{"num_hidden_layers": 16, "hidden_size": 192, "num_attention_heads": 3, "num_key_value_heads": 1, "head_dim": 32, "intermediate_size": 768, "vocab_size": 8192, "hidden_act": "swiglu", "norm": "rmsnorm", "norm_place": "pre", "norm_eps": 1e-05, "positions": "learned", "qk_norm": true, "attn_scale": 0.177, "bias": "none", "tie_word_embeddings": false, "parallel_block": false, "init": "uniform", "init_std_qkv": 0.0347, "init_std_o": 0.0, "init_std_up": 0.0347, "init_std_down": 0.0, "optimizer": "cautious_adamw", "learning_rate": 0.0024, "beta1": 0.9, "beta2": 0.95, "weight_decay": 0.14, "lr_head": 0.0124, "max_grad_norm": 2.0, "warmup_steps": 498, "schedule": "cos", "final_lr_fraction": 0.1, "batch_tokens": 131072, "max_seq_len": 2048, "doc_mask": true, "train_tokens": 581200000, "max_steps": 4435, "dataset": "wikipedia_en"}
Each number is 128 + 24 x the weight over its row's rms, rounded and kept within 0 to 255. Layers, rows and columns count from 0. Numbers have three digits each. The size before them is the row's rms in percent of the matrix's.

# up: layer 3 MLP up, 768x192, rms 0.0636, rows 253-319, columns 0-63
# down: layer 3 MLP down (transposed), 768x192, rms 0.0609, rows 253-319, columns 0-63
# gate: layer 3 MLP gate, 768x192, rms 0.0676, rows 254-319, columns 0-63
up253 117:102111171111133131128155137079134132129069144148165097106099154097094100137108140128166166130179141135097154138153095101107167143124127136099116132138131135159099147104127134169102146119142153
down253 124:149107091128133117110115123148129113118162104109122134145128100110131104099127099110115133094104122098069112157141129109073138134128088166145112089118115113141137094120125083132094168107144145
gate254 114:138083104145087139141119194123153086127089140134115094119126125144142117127110095113159142102098111102132066096103144133115072098100097114124146112126110127117119102112136127115072105151118138
up254 109:111128136092149189106146136133142136157104143140129108133143106090135146131114118102102129124104105135130147140081124143131169121099096086130130122136152144097118158152131063115133124115143129
down254 114:116104119144115129098147149135142131090149138142164097094166112141127097138121115107167102087162160123105140110120132176195115137133112082144136112170102112080154119113151093158150146106103118
gate255 103:086141150117129154146133134115141108148154149151149147092130125098104105120113150149134133133137110168113134114158129106097195125110145121133132128113129108139126149113160113097159130141132146
up255 107:115127171118155135156133138092117123172168158103160123130134085094115108126082098148142149156165129150126132087134116094117144109162112108162160128129145099152126129136173139105121166132146132
down255 088:074150117168135144122073154137102132151112125079147110103092140113111122135116102133137101111140124100076130121149109136136135153190139106170082140133133108192168130153082094126137128107145142
gate256 091:143158144153097133157129108085169133119116135122165100153100130105110151175123112146161094144152123121148132153159129177138155121141124132161146115143141153147118168090154121112091098129117143
up256 092:115119144153147121103176149142115130098147146104105178138169134151108109090144119132171142127118125138112110101113125132144077159115129091122139145090121097094119124128179120114116125135138127
down256 097:146091133141178146130122143141078168148111137137128143099147103133153148150121147132129145127090109110087114095176152109120147151094128112119160185140138113126163150161141151172091141148161100
gate257 103:116192131111089150142137109138085131152158148112122159116151133115111088126158116114107142117113104142112166113129136149108173135130155166182115146128093137146123100145149145119166096128123119
up257 103:075115155150129146157139142166159112168159129192136152071092134116095094106101127148130140123120121144108097130155142104129176121144111186139128150142152130130080108113139112161092142116182137
down257 106:143143093118088115128123165128152095123106147157135101150128133117119147121163124164126092110129133124159151105131133119124136106140108113134133126098165123154161143167075101047133099207130149
gate258 121:120172111160131116121164095131113133110175117067134127167148114129115112125135155121105137141146103118116162129110103156114158163122127097097145127141058157113145146140124147127155124100139122
up258 114:111129184121105114111138127152106123096075107145147144116088095134131120161104161118136132141153136143121140126128164109105155153140107107187101127155156127091131129065149143163131114126077107
down258 116:160121136162130130164132156160102139197150110163107078113126121148144093127122121128143100156119114100149109107115091134130107091137127132149120150147167114161130140090146156136098135213148115
gate259 108:128149139128173101118087115146129148107152096139121184118136117113138156120109144138182121120098107133127135145103090132146124138151150125144143126091070103165106138116121118122172127129166155
up259 110:115140107126172130128119113114140133117136115100144165121127146108130122125143109177168120122080121123119143147116120113142104127158170163104125145108086086154133128160101101104167052103099173
down259 102:110124114085137121096123136151150115113120103128142128159123144121111121134114142117073172088138109127099137168115114192129137128101133150097087159137138110099110124105129124150075102102084136
gate260 100:142151129119084159143094138158171124131131142147162129138128130131132097145119132120153144104100127092160133129143109099139137139115137102186129125167104141111126098108104122122101162139132105
up260 102:174135154120113126112128128121115151134100114168083143165090108100149136098114154142156095166158108070146139116075102103148123110157101134122140138147139134104148135156146108108133132162138131
down260 105:132115111108138108166118123123158120130140151127178137123115098100119093170117096121164157132124123093125143143128058075106100145088148113166159096163096094127142114139094117143102121074146121
gate261 088:143150072140175157167117127113103139108108138134110134157116113096097131059157152176129100101098116139136148053148133104141166136146144124144136121121124124180179161110154148143137119120064147
up261 084:100116156138151138151145104106133141101142130129083139183139150147138118134164110121103118184122163173120122114102168152162124116102135111090146107143114114104114134136144193110089131120146104
down261 092:123167114106149143090157094132151160078127146133089172143109127129174146083161148146120108124118158143121158109119133136137150155150109106111111140184116154144152145174175154144184150112091110
gate262 101:121127141128153142074151120158160096135119130133128121125122141119129132157112099167092111100073106118117138156126138132124169116117133182141132082108069133166152150146100104150124112149113087
up262 105:112151113134142117116129110131115104130082139189175106137117164145128087081145099129135136092118101103103142175118097103118147114153151136114151113152143111111114123139127126155104121121147135
down262 098:117120100139118138133123156130110141099103115135142116160124149143149109085145111113135141111154111084146148110123076126138085122144155145130153128144141156115148122101162113125117095048150146
gate263 123:151136155124121124133156078130136116147140131125143169160147145119092112157108129128132084165126150151143142137130132134147158182100134102111141166069108126110109190083195100097106092130136150
up263 110:096100139141120138149061165128087144107175148111085114093160137129163131125151114118145135116129138130123156140120115173134098115135126135140133130166135125112125081131099135134158135122142138
down263 119:111125099121197139132096151141139176112132168161119110124150139124110136115144097123139119138161118116121131139132144093096104073175157111118141106127114134143127081155122149119160107133140122
gate264 085:138141113111144116155137154125131168094134156133108103156129133113126079142131159163183170138084130128098142153132125119152127132094121089080132119141114078149115110106122118165092099123156144
up264 088:114139123124124123095133105159141100135108130141129130108101078182137117165151113122136108104077164098136097144129118137159163064105135122166126126098146119126103131117106105104135118120118099
down264 092:143122146113116149132107139157124113144117090073145146154103148081127092143143137086128161106126128170169091085123149137139154129155138142154178119123098109112104091126125176156136145075131148
gate265 091:101170104073154086132128107140160074146163158143103151126124167127115138140111138134119146087100148138125126068116139102134178087125137187134137122123115122142120163134128136120152122140143122
up265 097:142111131176154190127104128095105122108098108114124142154118110136127138100131146113180130133119122124125130145108119097132109151125081132151125101117101090120119106095110075135079142093171142
down265 091:112120160127133079096167099162149108159171154141108169117162144110101151147123157122076116107119123139126173085147146114152138134099147129078096122100166173159137151139127165118130078133089078
gate266 104:158132141133136126140162069162117132110085135108113076121134142113103125123081115141127087155136144120155152146145124135172140134111131101100105138120129142182118133145090147169152110127130140
up266 099:129120162139176163104123154091112126163153161158149139108147073153172146124156111109126160122114119166103137114104109110124117105125106101123163119124180092081118097127161108106093111124112127
down266 098:101142144109106154113141168122170125122121155135141107099122105158093085158167130081126115124097196156151100105168168111101108099092131150144131144109118145112120111137115092175120132139085160
gate267 102:168118137176123127103147107126116148143086126158104146133114106128121123092106168141061137144119107123172179118130148100138151135094144154122122116119188142174137168161106110173147130159120112
up267 103:126129126069096142148093191124152114117105155078100136113105101124148160157157119100139181106120116107146102160157102127147114133120135089151114119151110143137134140088140110157117167110097163
down267 103:137142116070100138118112169134135102131136122097125134120120072102117152130163109113114151090114126128117133130170088146146118125132117058115125118146097121113125126120107140111140182102143154
gate268 102:137113122141171143099102140115120119110200126151115144134115126108107128122122115154151090157158093134171162115140144099125115137173141132143101117107134116149140130135114110150100096119113095
up268 093:156104143160123112136099110131126136146096156136153062079154118140128152182142134159155163137097162136141103104102115120143134118048126145103156136162151145112130086106146111130116145130155149
down268 099:154101136125131125123124167118150080110123154162161126108113125150100107135135133149106106121120165119151131097122101106115105133136098168133168127119115125102147141131113096169120102136100116
gate269 095:151124096171125131088162144129151131095125128080134139126166122135126133127109098105141138138141143131104135149171093128127118125146117165166102120149077098142113154145096137148096135131090115
up269 095:122102138109112139142094145114142108133136105154081109099122140134140158122068146116141124153148106123095132128122108168126134094089108132139126127170088110115100164119113083109122089147167131
down269 100:125114123089113169112170160128072136095134097120139141149174150133142120128107119114117112172144121131162155119138130136195135141118090092157106138167118131107135127093136077144150137109098132
gate270 084:118131126131106101096155117128101106096111136126113100142121128154154132137150125152175087109172152146087125129127137138154105150120163116137147122110115170146133159099115115125126132135123152
up270 090:096100107133173120118105120133162116098117124117122153161107143140118114146125101148121091158089114109158154145169104153126127106105121116158119108144137149162111102124140140140082095135165148
down270 089:175102140141150112203076102138114098172099122112110138126166161139136108147148115157135095131134170081124118099105182124138146128159107145155109113108133144173185124122165108127120129108101119
gate271 107:152130145125167097143134083136146114112150141149148112127105099134169121111125134126124126124088164087167117124114158091176090155099126087124134136133131149092114143126156147095108134119128149
up271 107:110155105132092158131145110122138140158087089121122125130114148124127166087143153145110127117129115128165129104153105137123211162146105144179094142111126127125136140121167095120133106132144148
down271 107:130172128108158064140160076124119129143119135134169117129113138140149147101118139109104090154119135123127157132115115123112171155148136157129148131113106114095121115110135167104145152093135113
gate272 086:148125142156152125184093138149145131125123134206118141123129113101176170160143147133127102133179117105085130149132102145140126148166142104092125141097125150120124123133162102142093102136139088
up272 091:115131108149111103153141111123152132183073123104098133131080121154122115124096115122106148083137118136136101129168157130092138137123100148139128125152175140108148147121101074138116080114135124
down272 092:160162135140120113097130103138166116192112124109141173140100109100145123113118142109131108144163177131167136146134110149134172112127113109155151132144134119110091116145088121164088120179113098
gate273 095:172090154131155113108081145115128122097164113114129122093143131084139114129138119136152160103088083114109138104095181137152134151168087100153131137157135109099144143145129169118113104127103136
up273 103:123092146156138108084145150132127122101167092170098157091097146148115126145112110133106163083111144094129132169143111092113128116149102123148118123148109102142129143089106102162119108115156145
down273 100:149150139176110124128144098112140130142089095112156133113141127076149102120123129093107129167158076054161153156121118157105154137135145123119104154092139085132153127089117130144141165080149115
gate274 086:129081174154140104111106097137144155102152097133127089133093156148144129130095106119134124145124159114167134149119149149138123083108145162088132134096120129131130108140108173162103150142129127
up274 088:139129129133142156102119184125130105180070147140136185122149132117164113106136156125127120092145096175075144121118106109097176117167139123149111129154103131143120129085123121128133137122086153
down274 087:165154154105139126125163130133116156114155154106121104156158157111150115147146130117072120171157193160113170113138130118089150146129162112133127136164098119115110120126124126095101144079099153
gate275 096:114140156133136128132093154138120124101135106141133121121108160153157101140177134074115122129122113117159118138126150129130136136092103139183129110152134127157139168118110131130142123140112067
up275 096:109127108128140106127134157091155149162153134129118179160166126109093112109099122129149115173147135149147106089124168134121114181157128098098141173072152129095139094130121167070162115127136127
down275 101:134151120120157092113107157134107121104098138149122151101131141149116117163133175090137119160119125157177110142120172126117135142090095080118130126156148121104105164124133154119159136166137122
gate276 094:145134137125103118111127178114114070135124181152102143111135110107153128128138120144129133143171156128140109071199143167107119197139091119150118109157165124111136135124081079098110113134172163
up276 092:093125144115057117166103158143131155123132099129176157134130140141111121131105148165132101139162080128135147148096113088188111101116109137133115146102100104118105130139154139126114134112135165
down276 093:156095140105108134160075093165116150119124104101142126141153121136107104121157151131129140099110079112157152146133107131155153153113159132143122160158182076148119101146103136124142122152157138
gate277 107:122090138131143114081152110118150139073140127127134101153144085131129112209137148116139117136147171121128098106172124139158109155109130117076132147145101146123130119150151150124126147113100160
up277 100:104146137099175184135110107132135118115125166149157118106134094119127131083139133146134129130128116105114182165157106090107148125149134139167115130124142138107125102129188115105171126120137134
down277 104:111133136205127126143138128132078115128104122133160165087103119170118125134125145079158140141117139135154153113142145161146097114153159143153151140084141087137174118103111057128114118176151121
gate278 103:129114112091117066158122152142132120120119115098114106150108148113097100089144115138122096108132117137157151093066160129157119064111143138116142136144143136105167086147131113124138102123169110
up278 103:115133114125125097104122113136143114123125113169099126125106125169100116203154104182102081100099115138164121122101157129104108151099140144122087114115139113089117094121124144144116086135145097
down278 108:125145136146091071143140114156099092099153133094119135194084139149134129150144133097103105100112118146185121148142137106119162141132120161104129140108120135147143137161141139162132105077113121
gate279 093:144152142158160141110150129167107115115170143127102122153115093140111106139166117138086126132146135119137144137085112134105133165068083128156128110125083169128118133101080077171151105146137147
up279 100:099109152058110116085152128139127124159118107165152141119140168128160168127115153100176167120114109125155124097137157113106092140160124138099137138129137109086140150139155159125146099152079163
down279 096:147135116138142148116134175131147146135095139112115123165111127134082129145106123119124132151099152096133132157112074137106135123106117144130139117143131125123099137144094138156136098157110142
gate280 083:135137108102133088145111135139170142133132115140119145121124142146077152128145137180101121097095145146105126166125122128093090146094098084153116158135101134114154098151145146124153152113144106
up280 078:126104132149121163122098126135120115157148129128123094124111091102171120149130138112121098150139120084142144146151124119110131114129145166118068102132129129137099143125118100138092126085160156
down280 082:110149129129159152101135119122114110119109085138136125113192113131159124125096131097146154130132105102132130114180131122086133113162140171111137131129112111111094139138108134123099145127139133
gate281 093:201131106137092143118104176103097125113141087133137112116102121128114138131111127146117128110160137096129140086116117105158141072113130107102138128116134119136102134170110114148144163149209106
up281 095:102133142125140119056142101154127139097172130122148171112119160113151194104146132149092121102153084132112161083130113126123129125094140134128100093130114134159106171115140134109147160128130137
down281 100:104182114122155128061118087138130118135132173114126117115078133101108125061154110144158125097111099119139145064083112139130128117091121118113118111152146102181124172112144124114137147140116149
gate282 103:138121103197098116135146142108109107098174130127135143136133118144153128108092138157069125134149111110164109088117143182139170108098137107173123107166105155128117130121131103132128109138156134
up282 105:115146121110147145167099111185105121139132131158114119122088043142151138135092155117130149130100108102102145141093128182105105120137115142151131128135148132148147089133133078135150156156149126
down282 110:098191122113125156159134107158123162078107119123161169108110099155077106098138129125170137116133127126118143124118098113097146112135115148132160130145161150127068137124156147138183146129078146
gate283 100:117113140103137121149110131146168156118141101127143167108136112150137122144123172128133111097085114134136117117129150118111157144123147127126115203075105151135166168121164145113127053090091125
up283 157:129122113099141108112118124145115113114131131154130126106082117104115118118131133113146171099128181097131112152126073132118092109140103150161073126156119139125099160128132137132136121094123134
down283 118:152144128159124123114142129121113114134137129128145114163134142103124143109108130147104147174175139115155141146146083155148124125131101119152119098157182120105103074119079118147113183115156123
gate284 095:155178134140145125159093166135106089072113098133123114132121094142101135138106136118054131144117133129145156102120133123105173130084097080113114133123163112113129172127101138121119121121127125
up284 099:158108170113138133122158116128082129141130083071124138177127079110112099101138129126139081108108142127127136139072136156119134178135122110115123110147098131075129150131171119117125096114093128
down284 097:132135125138132130131111117092130124088148120128136165129155130120143083136164115099100110156214140165130138106057183071131130125133119097118137131130103135129119113105136124171109128080100097
gate285 106:133135101158128132166119116152156158094136133110134116106128118107105130133169112109126157113110107120149131107127088170075116184097139113149139155121176132133154146089129146160093130129050167
up285 115:137093092111128092162156120132139145107137154125168149142118123125094104124149121101160166099136119091147111112114071140086118182105132102119139153143131129121121135093146120161094164082101163
down285 102:123131168139145123100104121114114115170142100124096142120115101132151118140099153155150106124150151158111121139114172121127131082189137128103100092130086102111147124119155111092139130133179110
gate286 094:131138140125118076098180081113123109093157125130121124160155117122164157122094125122095118134115095155141150113046126094155115139166126110117137120077122138080107127142144121122134153136138092
up286 099:118097178168147134139114114109132143130183107154088147158120093118140128139150141136134130099141124121095155127106129148152120097143143118101114128110133161132172145169132092143097130144115139
down286 101:134120143142083126077124112126147131099153141099137138108122097099160153115117151141075102123073081128102146163061136116155132164167145120132145138091156185100112166131123151092102123126112101
gate287 085:097144148169116124149097141094130137086140076163156123124147161113134106122143135131091087118127125171146133127135107150082096065162119132154127127080158140086161138156145135125137109109080099
up287 085:109124144133158149158102150097102153105133124108114189122159123128149137077172126105118113123142138153114118125175131142143088125109140100116130138114146155112127144119113121179145105119079112
down287 087:135124152123130108190120117155127136150140122091156104183112108106169113127109140095074114155114116132130110095109115173114089157135195143135126123168150129125104124109120082150100116077119116
gate288 085:104086157125171163143140113149142105134127110094133144095104132088129119072106115134138133150124152136127120165130126113122125117140108175107092127191140094104110149143124101157133129122117089
up288 101:190127150127118137109123107158122096142152112176143155112130120101160168147142143123121115085139103143153113095137127141145120134136127112150134119095140159143137160130114141091149113148116135
down288 100:120099121158136131162138138103123147103110110107125121125151104164093106147117124122136136149123149162140107149126070127087145148063147133119115166121110107110137105121133126118099148072142148
gate289 098:131134112128099149144155152104161134140159128148154098143141125197155086097111107090132131136166155098176134111109141092100138089146131115127139138178127101125145148128147118196100139110128105
up289 099:111154133174112179127139120094133145175120104165115163147122167110099116080135133133141114094151099137101150128147129155134118111159163123155145160107141115136123137170101125112156117118099095
down289 102:136139094098138108111140099111156124138167081111105107137109181135136142143104120126115116107086128147148154129096123129127159122133124168167142136138131141132073128121115149123119120143149124
gate290 095:154136141126117120132167132158126108122120095096129150106132136136146118096100123110094110151123146112177130162102157089145108130097106114162117113116137153129137124143056128148137144142153182
up290 100:111134076155141131115132110136143130117096136108089093121108153083136107149153105179120130133146122150117141149142134138130138131110151106085123124114087142117126159141098126088142138146169091
down290 100:129116114111103141113121135126130093122107135141095136121127113138159097134120119142087107120131133129148140112097163111157134140133156138098122120129112096128135151146115140058093131185136101
gate291 094:154102147147123116178088144117124108127144168120157083139149131156154125121091133122133121182107134125154132079120138073134118107125092130136125122126162106128155125112141088088096147195149128
up291 097:153128142137127158105153069102160143132089099113122189116143116121097153161113127090152136128133131143123123138094133157120196133119136113084129106090096137132085129125144124175158125128080146
down291 092:111152133146154137102160152106119113103121111104153146121165100134123171116080155084085153121127101130113151145142107150194114121145144116154127123077089100119102143135179131129152173063120102
gate292 105:153108134136141110138145129116139130084170091134139143144129127118109122111136142131081115108099122135102123117070137096138143129115160164118134122135095136093127138115106107136159111146115121
up292 100:129119134176087093147122133122149156087197111114107132096131139096078121176115142112127131167127120126163126130135127128117125152120149180111130152111085127131136131129101146097168138130086090
down292 101:148143103156136126167101141139148117113130130126129125115138139146115114137132161105141161150109158125151165123136093127114139125141192175144131129127102132114193154069099125150100156197086100
gate293 094:147150126128162146137115134124109105150135141126154139106108138124158119130133117142052168116130159094124126131093119089097120065105130154154152124100147145179108117139128132148129184146095134
up293 103:054116147112135105123148083126154123133124105105139153133103109103141138136167123125123121121162141160162105129133132104129116144131138126116128136098177172088148124102142077120089090116138098
down293 106:128158114129128133148111129128127140148173126122143096092125100109100122132137129093121175132112143132121131127091137125150120154140169136164107100148109145144129142076151129119126135064145142
gate294 095:131090118131155154146092119098113081129115137124101126109134132123102141130189110123197126122097133117100132165168173132136078166124135121120159162129122144109138129136143122131075169093153160
up294 098:099110123148173114114129133128147152142114092113100117124144153132167074146099141132120101161163131148100133138161109129085141084120159114113091103094114102196116105129093162140131107135111150
down294 097:120122152097102151107085123131102141114089130150120089148122114090097108148117096138094086101116133134115123106117128126152142127142145169133113173136161128140105118159118091110097124146115162
gate295 093:133119147145098104119178095122101118099079104148148147159142145134102155125182166118152097144149130146150122099149165162142120115143131083125130100095115151090124142095165149107116086149105138
up295 098:142187113131107112124088095156080094142162150134144136122127145124110124151145125161121154101132178088072173156131130103123093151160122199146124140124131146124126160147098088148137133108129104
down295 096:125137135142097109133102144171090105143134188126139090098123115113145079148136080161130116128106198132149150212114131102096111130122121160157113119150120143108119133171092101159115104194101126
gate296 094:135151104179148146116120158103127136168136125128102142155150147087136102164174136122137095109124111127102146135118128199134132192104117157100140141137105097087104165141153121112097124132115098
up296 095:076108125126179122126154111125133118121134113086131105140131117113112099117112099089140107107119169131148134122177131128119103124139148150132135119167129118187144120090164141115116138096152103
down296 097:136116134130150117143135116139125127102141126111183133115107132153098138105105139124127117158099123164108114138177112109162110111144129121109132144125105126133129110098132114165157144064104144
gate297 108:171113099114095110108102123180119130113163075124079190153152134098130130116089144170185101137107084144114144106153103121165116106123129138125163122076102120120130150132137103111140080115150131
up297 110:133148116131149109167151172110125142082146106110160111129137106109136132088110118099135116135161133134106113145100124161120135113116123107085132138103165134060107101156146117153122103118132160
down297 114:163163103169144120175123108103099136113104130081170087113119115144147132130129122155112112124188175144112149171116128148133113153143117125135119125125138138109087095129126140111074133195125141
gate298 095:169133113129139113133132116119158112133199119109132152172125104073128140138130132114106137135149170130150110062077143159162118113180116165099132126129080088122127118114141122158119095132086110
up298 098:103147157156140145129159105121079125149065088131153092100124117117111134150102136122148139130088126140080162156161141105091189155086137128131109114098094172129172124121064126148131114177140123
down298 097:086143074143075133143133155109128091144122117108145128134088116130162134143132131153107149117107140164167126142097125110130137129110077132117134114157100082085128116127092147132114088161079122
gate299 077:117135149095122109118138105154163123121180123131113116116137114151143132138118142137138150137136169093135152170105152122148141132142106155136101140131131141170107147143147118189140133104147119
up299 093:125154111164119169136096125145195157134155088127135150100132113172127130163114150099109130149140141093121119129121167119147148145138114137133132180081114119125124150110133098162112116154097110
down299 096:115085124085143121145161106108141141179102158148138111179156144132123125133171185122130142145139087135162174149097150118171110149144126104109104107112129093118089133156146125137129149137159135
gate300 110:133145120094140162157155132118144158145080121131127147113115153094132132117197124089093098144131089124175153098153147154107138135084101133158141101119147131130170111091126160113131136155152107
up300 101:149122145156123127100185141146144110108147163156140083134141136123136158121144149133160121176140147158170138094112094126158122118151100077178134104172136138152140126167115133089142133146141121
down300 105:140099142116132171127165151167121132141129113158138113164115141152161146105150181109125122154168105148166126115095126128125116116095074098159139120145176111139132085123131174121135121150160142
gate301 093:120174149128080133092127132151109113164121106157123146157129124091133129152153133083128114097103140120148148091150135113153110123149127139139134132088128145155199128139145181161150059130121106
up301 096:117116124152148130082186132117139126112125129131153129115130134114147179148097104109090134108154141115104134123105111128130077152164116156160102086150095123142154125111134149189130142095116129
down301 101:136092096161088164100131138124148087129132127151088128096130142173110155112119147160139143098148130120146123126131139126105120132133148156107150150165130074142108122117135106173144120078137144
gate302 144:113106105149084138109121131083153106123163128163128130138160146113085167115152132164103122116153148150158112153131127125138099132096107143129112131142095168164129142142156099160152142143151122
up302 172:094151162130166118142143125159126126130121120117159114087108104115148091147091132096134135149123137097117146109134114102118133137138141151136133127157172138108125143126131137113112149092112159
down302 092:118191134128189121131132118155091130111124128123149129096129109118160104121113136100147122133119090033119186106117136125116116129140135156127156117122154110107118142113128149113108136125122135
gate303 106:118150174138135127126123135113106125161118162142118122107163131119122133113129103148135153142132142120164198161164173115073117176110141104134133143127144141132145087121097089120166158181138133
up303 107:147104132150129148150134139132136117107093138096121111149142140180139124162119108116129099153100078164117107092110120145163148127116155156127162124128124130146107098133139153136108139118141098
down303 098:109147130136123131108135104103126127158103179130147111080150149117141095120126113144109136159132111144141177165192149117135117136104162125158157135142138128153141079135118129150150121121132123
gate304 101:131134194103109154109143142100118122162104113200132103143110117124116149119106158166129126137119152139112116118137133090116169144110126124124137159107184117145123193103150089143097143135131128
up304 104:110131131159149155135128145116158117148110152127122108073097085109077076132143133147107161133129141136128124132178152125161128156118174117211157132157088157150104125136102084160115114092116134
down304 107:129123131119133125135086151103155109124163160143121070113098117097075135131107151131132116118133132151116095159151186110174148149135163140153150122124083129157134099138116107125147132080090136
gate305 100:140118135108112113109164130121148079158151122109092156146139140101120134147164152151115111099142122143115161104163138134132124110116157162102118136101089138114188165150155113128114106127093127
up305 100:111136127111106126121112172080111104118137133118139115151105127138143152124133115164184142151124136115116159102122149097147114130090163182088098127146124152157156150159136093143113134143141125
down305 100:131127152144142109104137164110128082156174121131116127125125099105129177128137132120160100122107177136103158094129164110136102110133179175094084132114082158136145162140126138126105100105111126
gate306 093:116096152157106166119160118075162112123079117140117099127148142122094150132128138103176101134133104134109112114134114107166113173137153098158141131161136102140116125132102126109161141110118104
up306 095:139139105126140143110100120118133125108130117113138169117131089129130154171173113124111119108100143143112131130087114155139138145103150139122126124141114144145155145151087131097178122109181136
down306 098:117151120133135175146082143114107122184122141142134155106089155125103154161147151126135146106105116084139102147113149159143110119159120118139133128113129155111125097131120124104150127112115147
gate307 096:146135127192134137112137142107160089091112140106093149161151099075124130109140125137080112130129085127169155113106121132114145157139092131142101117124149142160151140120121136160100064158125105
up307 097:133154113122135154167105134103165119146129148145146131136139128145129110151150125133145112153101158149123120136122121155154161113154133100108136158102135163075137158163109110120085086129088129
down307 102:163122094098077119126115089126160123106160141165152129126122133160140126140125139110129102133110109163153134118137102158142150140073141093111140143148133127127133165150107130143115157097117131
gate308 087:144078116138167100142134148123099097143142097104149092141113138142144109157113062119140077104108141112149110160088139141161115184139138107156126112122149095127144133152147148107107117111112145
up308 088:077141160127117105088130106118127143091101104107135134123151090087148147086115146160081127152103128174134110090163124123098151148134112146129150120149098132107143118118095164125141150127089138
down308 086:138122095117137088102125135081085094143156161086103120115132142150128166170131140087155152127092120100152072159111087131145099113118109163135116123112091105130132138132156117134126148144115112
gate309 094:161109145118075120100104114149142115101141121125137095128151135171164122158111113127088140112075140116180112123163139128126137125089133108155133112111124113106097135117084139122135129133123121
up309 102:127119166118113127088153128126122087173158111126139170116112160117134090098120110119086100073133131111113156122115126108099151134114163123147129138094095087095128111101160116139177111126121131
down309 101:135124139129207120148139123171153103140121146134133112131160082151111108122100128131139160116119172125135185142125097137130131097144162111119124129091158086089167114092191141121140111093128070
gate310 104:130149113107134119144106143105131138125110106191110147111079102123138140071127152125083148112094110108140154139148154130139171093124114124145111141177085184114171169105111095140113139140146154
up310 106:123122121063107075124138152136140125126151133154102166112136121128106125130132138159132102129135132130108112112115124134133133135127117137167137123126163130172096139118095105083072110171117119
down310 112:114112124106124125126156137136121137145132140148103172113133106123102149125141162178098153115110161126089077161160130094123109104134086153172114101114150104120147150097088154092121109148108140
gate311 089:130111101139122147126143091165093121111159136097114094136157118147177159131106138126132138133080130119115124150121129141134081139133154128154147143165068137140152121126170158156120152106130114
up311 093:174102131179143107125114127118150130116134143116112127119120146121106137142089138135117159184143137137164126121149154117137188143129097163123115105124138122128103124140133110143131142140145154
down311 089:148192083139119106127123117135135126118125170160163174114178110169133119128125159137083118179149111146141155098172091115095172133119097138143103110114121117119144144128091136166171139107147127
gate312 101:120141127133132126126126132142111142153143143118124126181134153140123106102096098146137102129175136127109131131145088143145101128152095108106147112114185151122138200128109124153132088116127153
up312 101:120137108102127101134123148138164107139126135081105099096148137129055146123127154117145141107078132162143136128091140113134149112136080094100127106104126109117088111125113090097146145121173110
down312 095:102137133129140133127140127130140135103099119111138114138141134154080104124158112096159084159180145091144153095125081143116126093107120149114129128124086103116134080128128130132174127133172129
gate313 097:142139156138124135099123125123099145188108105134104102105135157115127078132144119127110123141135097138121163126123127132147129130110130140123126152128151142176176149118085104173130140184107107
up313 094:123134124131117134113107119166111125157103131125107141109108144117189138133119132135105162089123138103129146132125142138103159128099122185137103118093161125139137124152070143133105156135166120
down313 103:164114125081127120126110116139106154123148117132107147143125148133164159115104144149126180104113109082111137117107124126174118137156169158158122118125149111177128131119160126110094160137171116
gate314 106:135100147135107137110171104174080093131137093121134148145123117101139128165137128137135117165124137105159103134159122123127051137115119163136145094162095101142136138138173126168095146124145129
up314 110:132144120117134092136085144077126168127101154143169118100107131113092132092112135144098124081150185101126132099075171110117142072133144091109135158124149140125132120108140114126101145142123106
down314 089:145141135083117130104143121154143153084145167101101121132126107092100136150125112076145120139142105127169134136111148141128108093107163132120155109134110142094119113171085135130083126100102122
gate315 098:159171107134141115115092079106171115182110107127141126139118111108162154127130111134127143102114153137126117124136080115133141182056112139108112123120104159111106107162085087135087146142091114
up315 100:095138148146142154179105137112147157120143157125150119119129154135111120129156133122112100178136109131109136134102111138120117100144149124138140131155172103142130065124141158123137161117121133
down315 101:133090108131088191132093156168068164124088127131136111119133107107080125164139167155133123148128123104136123177094149127095090061156152104132116111113131088147136118130130107097196138106129157
gate316 092:155149107111096075108155136115129118146097152146127137116114161148161134125103117136142150125121121117148141149127150126134119143106098130169133113152106102107133163164087187127128114143137134
up316 097:131147122116137134114080153148131108123209150130119163125127135150101142161106122161123113132126114097105139094076138158100091090109141141193132116151102145132167135137146156093089073128148122
down316 096:129096178107130141115100136105150109147140122162120161085135158114102164145126099137192124153181126147109107119090101153104118134106140144125161103168084131138182138147128168149148114124116121
gate317 100:111110118154111142123131124145137119138063132147107167090152158146165110153145160144104133115096088129159127163142171176107134149057143124151137105135117092117096155153104108153139129147072155
up317 104:156142156155156143098074136104176136135179115135126148149121096151150110136166146107173132147140136121119111167124095148131100121138158154137125157144107141091087090101174142128106131124132095
down317 104:139147165154116088094141120132137145172126106134128069127104163145113153100104137157116131144135148163079116119103068107106153118126133116138128146111132167091123142083158128127085151164113124
gate318 096:111095113127090113106166135131121104134125117115119183159148126134104115133139139111142095122119122163168099105186127115139169147138165133155155154111139147134103132157121099081163082141136150
up318 092:094175097123141144101131139116098087106080121158124144143142129142089134125118093136093116139110101154133141108112119087114187160129118148181143107099116141179145141153130099094137084150161148
down318 094:101153097124121143171136166116142117169102118156138135081107143152107139115132147101076127142089122101146139107111150140120151169136128147147093158106116160118126127131135106129103099140121116
gate319 104:126114139115124097117098098158137125142168163129143140066141124135117149119127166081050155148097127083100143095147126097140088118118143105143119116131160116160098136139135134139161157184118121
up319 106:141130109159154105156134089146084134114093124134138080154131085157143162152101106138166091105148169161134101148125110114111115144137104130106128116179142123111112114101096093128064154100094155
down319 097:153117136092127175081116119139148127141111143107129101116099122137162141140103118154141127102115106181121185104140130149152192141059129134148168111180122109112116139137117129169106130196180102